config.yaml
d_model: 224
optimizer: "muon"
lr_head: 0.00768
schedule: "wsd"
seq_len: 256
Each number is 128 + 24 x the weight over the matrix's rms, rounded and kept within 0 to 255. Layers, rows and columns count from 0. Numbers have three digits each.

# down: layer 6 MLP down (transposed), 896x224, rms 0.063, rows 661-683, columns 168-223
# up: layer 6 MLP up, 896x224, rms 0.124, rows 662-683, columns 168-223
down661:115128168141146145124095123115170094108139097102146154121121159125126150126147137114103102163138148140112173112181091105099110126140144132105105123110177111103116093144
up662:097161123141136145105139162104115118132149123120120121086121148161130148115165120159099143094121134176184126080128109106137129182159170106093103102104126137126135106156
down662:114112132123104090169122105104123104101181154112108127118137132159139171146084144118123099184137138120110125133116127161112181128085144138066139148090167123112152121147
up663:131152109149158085132150124105090131168083123130071110076079146130076119107148121164093136124106156102158122139135096118147163125139116187106107099135113154129121125086
down663:154131128156107151097111153105100088121150101142134127103115143116166124085144146084145137192150216150115099123166171128167141133110179132129151171125151106099131146143
up664:098125098135030126157129127139147146132119101118152163096119134118105125154112144152145093080131128096045144098127125091117112132127144114094151119157145133135107133128
down664:127152112138136092092127126106082139113116141123130140128108171125161092117118109145095155125107107137098116121141134179123115161112152119156168077104106110064133160132
up665:150117111174136159117092127152115116151077153162156126092119129139113103117053123122088163073108120153170149117140138089143110117067102097116135152158105143094126130140
down665:123135162110125120157139122099152087093157104146123135142105090119116149139158164152121128124156163117089082134102089122118159165152136154112119111147121111129115122152
up666:110106108156124120128090122127121099108154090153121120150145136130171096130123132130144112158140121107142122120110103159120132131150141096152163143143162104157151125161
down666:135125130140139159085122141136104154124122109124134117140139134148110165125137158166126106160145174131105145093133154128125147119143150124096100120120098114138131131130
up667:130142130133118105137150125124130092132134129109118111186137098117090087108133149144137133154136142140150107120149125129131144100143149154165139132130105130135161121134
down667:131148144152143112104087109151161124162125113109155192115142093137102122150153119101149142113160146105148140138144140142132093018117137116127127148175120120141152129126
up668:119121101141126145125134171132112080132123086107123097128147153157130110122122138139148104145095136098136118119107121130117081120112188146166090090145148146123148139171
down668:073130141116165141117141108139141130111119087112105177156146123099126098123146146151127191139110112151130079158139119135124082107111081129108145118196118152074134122155
up669:135129101089116152149152152087106157117140138158113143154112125124165107098105108125113114123129152116152152152168157123089138127160128085108092125133157119179145091162
down669:156124102152120145104077129149082153166135149131122123135155110110128157133108130180127136143115173127113167120115121093156112124127184118128134130137132120128106118158
up670:105110156112142097121110131153150122153129176156120137143107104115112137124124107086116141139108149146164136142103124135190126133115097133141152117132165142145161124104
down670:147131109178108129124172103110118105141097154127181099075119146110160099116114104138107133125137103101133118100139100161100121123115146153126151144160133134121154116131
up671:112124161153143137086126100146116142111131111126146163083127106127114162117100144113107121116098152140134111165153176147115123129123080120159122158125136127158120116122
down671:191134097109100131156114128129161162148113109134147120120115143106125158155159140115140141095175134079154126132127082118152126129120117143071131149145115140135109196104
up672:151151103143184120146149100118142129110147151105127110144126066150095143114134095134093141101159104148109130146162152113171108097174100089158096163140120138164095085086
down672:131156144129161116164095089151146078151145169125151145128122142174107135156101099185130119145150120113091080112067121116165121108142080096100080104124130186102133118094
up673:074142146084141144119119127137145117140097095081123151167123127140128129124137177169091103119144089143106127153110137135120121164130133092133138117119156110085137073129
down673:124151116098145180114110164163127151153086085146108101107117173158109143120143135149094144088155152147149141165084145149128167085137166102066131137164114119161084145094
up674:128173123079131138152112154103163121133129103164143092101150151084116167141112108157096110108149119110094146086152107150118149178087164115156121127115136111129149111113
down674:118146131130094105140127113105085150128093100088124153121135125098140131125150085113105136148157153155149148114141145136138107132066112144136156144120150093137155174155
up675:153106119160108106152090114162175106143120108133146097121139108106115123146135090156163093094137117171105125133145109151161153153110161083098124133171128163109118174095
down675:097127096077148136126144116113141111115135109126124163164153093134171133134127114120107123113155126099113143121102144109110108123133137127135134072109118088123112133157
up676:067113124145104141166144142066187148135117165176149093115132131136124151140159117090145158126181146135081128149108168164141118124099135122172148081105092129076152113162
down676:142156159112118140117141143171146092130134125117119108143113113121107083137148185187087156108063141183141123122152116105177105111126154114139107133129165139150130143117
up677:104100138151153150160117110090111094177125137146159124143105141123126158141108126116168118146110122152110123112081135175114126090090137140113149120114184121118108101126
down677:183148103092100138093134139164090161118145106100097124095122115098128116141165121094104147113139125118123165132113120099139106132128138148128117128097072121097104151168
up678:134169122114098180097160130142127176135136121158112113128109148144131158138074116129099149140089100118161108138113151158128130088148117117110145114118127128124144121087
down678:138129148150151163146129143130154078108110124118124126109120111145134126106142120053148143134133131149153128134111143177100113129110135122148141114137128109158096180118
up679:097115127106112145152151085151137131119091141088090141111145142169099119124099112146115106121119114146116148128129167158111176108118090130140178135121075124142111142127
down679:168130152146160106163107137113126132111130103102135123140151120141156117142124093094144137122074163107154115120102126152126109139183090153129099108162127142132124133155
up680:123088120082141146086126129144096127202165142165129098133086111144148120122110127088126126097092075131123129133122128172105157146083112139093083173156106121161131146133
down680:118150141157118120126151162074110146085155177129119124136135116149134093094153175106138166124155149128152179109174108163115120147159129091151095150130107161129119107129
up681:124114131160126112145109160132135149115087126127139120135156135103146146147138103142131097116150104129096124128103109160135148144158136172156149130087138137138130114117
down681:149118134116112117102137119121123134077120070120114130161150116113115152144121103140146119128120152131140109128140139090118133116129104150106116136128103120142129145136
up682:122112123117170113152101106126093129132114119170123083096116106144094184133119155154138172130114113113093128088098122133117102164160118157149143156078125134133142167156
down682:149090091102117123119192131124095124120166131130138074129126174124101114133131146141141141089144132163178122111144146101098116169086160103149120125130138120124081137115
up683:120118098154062125086120117124143113103147147127113099104084126135131130129119136156122165145093152133099124116158103120150110079130144164124146113128086160124134129107
down683:114098156209075083122135139152156105146100151122161098142149128160125114124083175131107084154132139120107122154154129144130135083122156117104143137141112167168129168118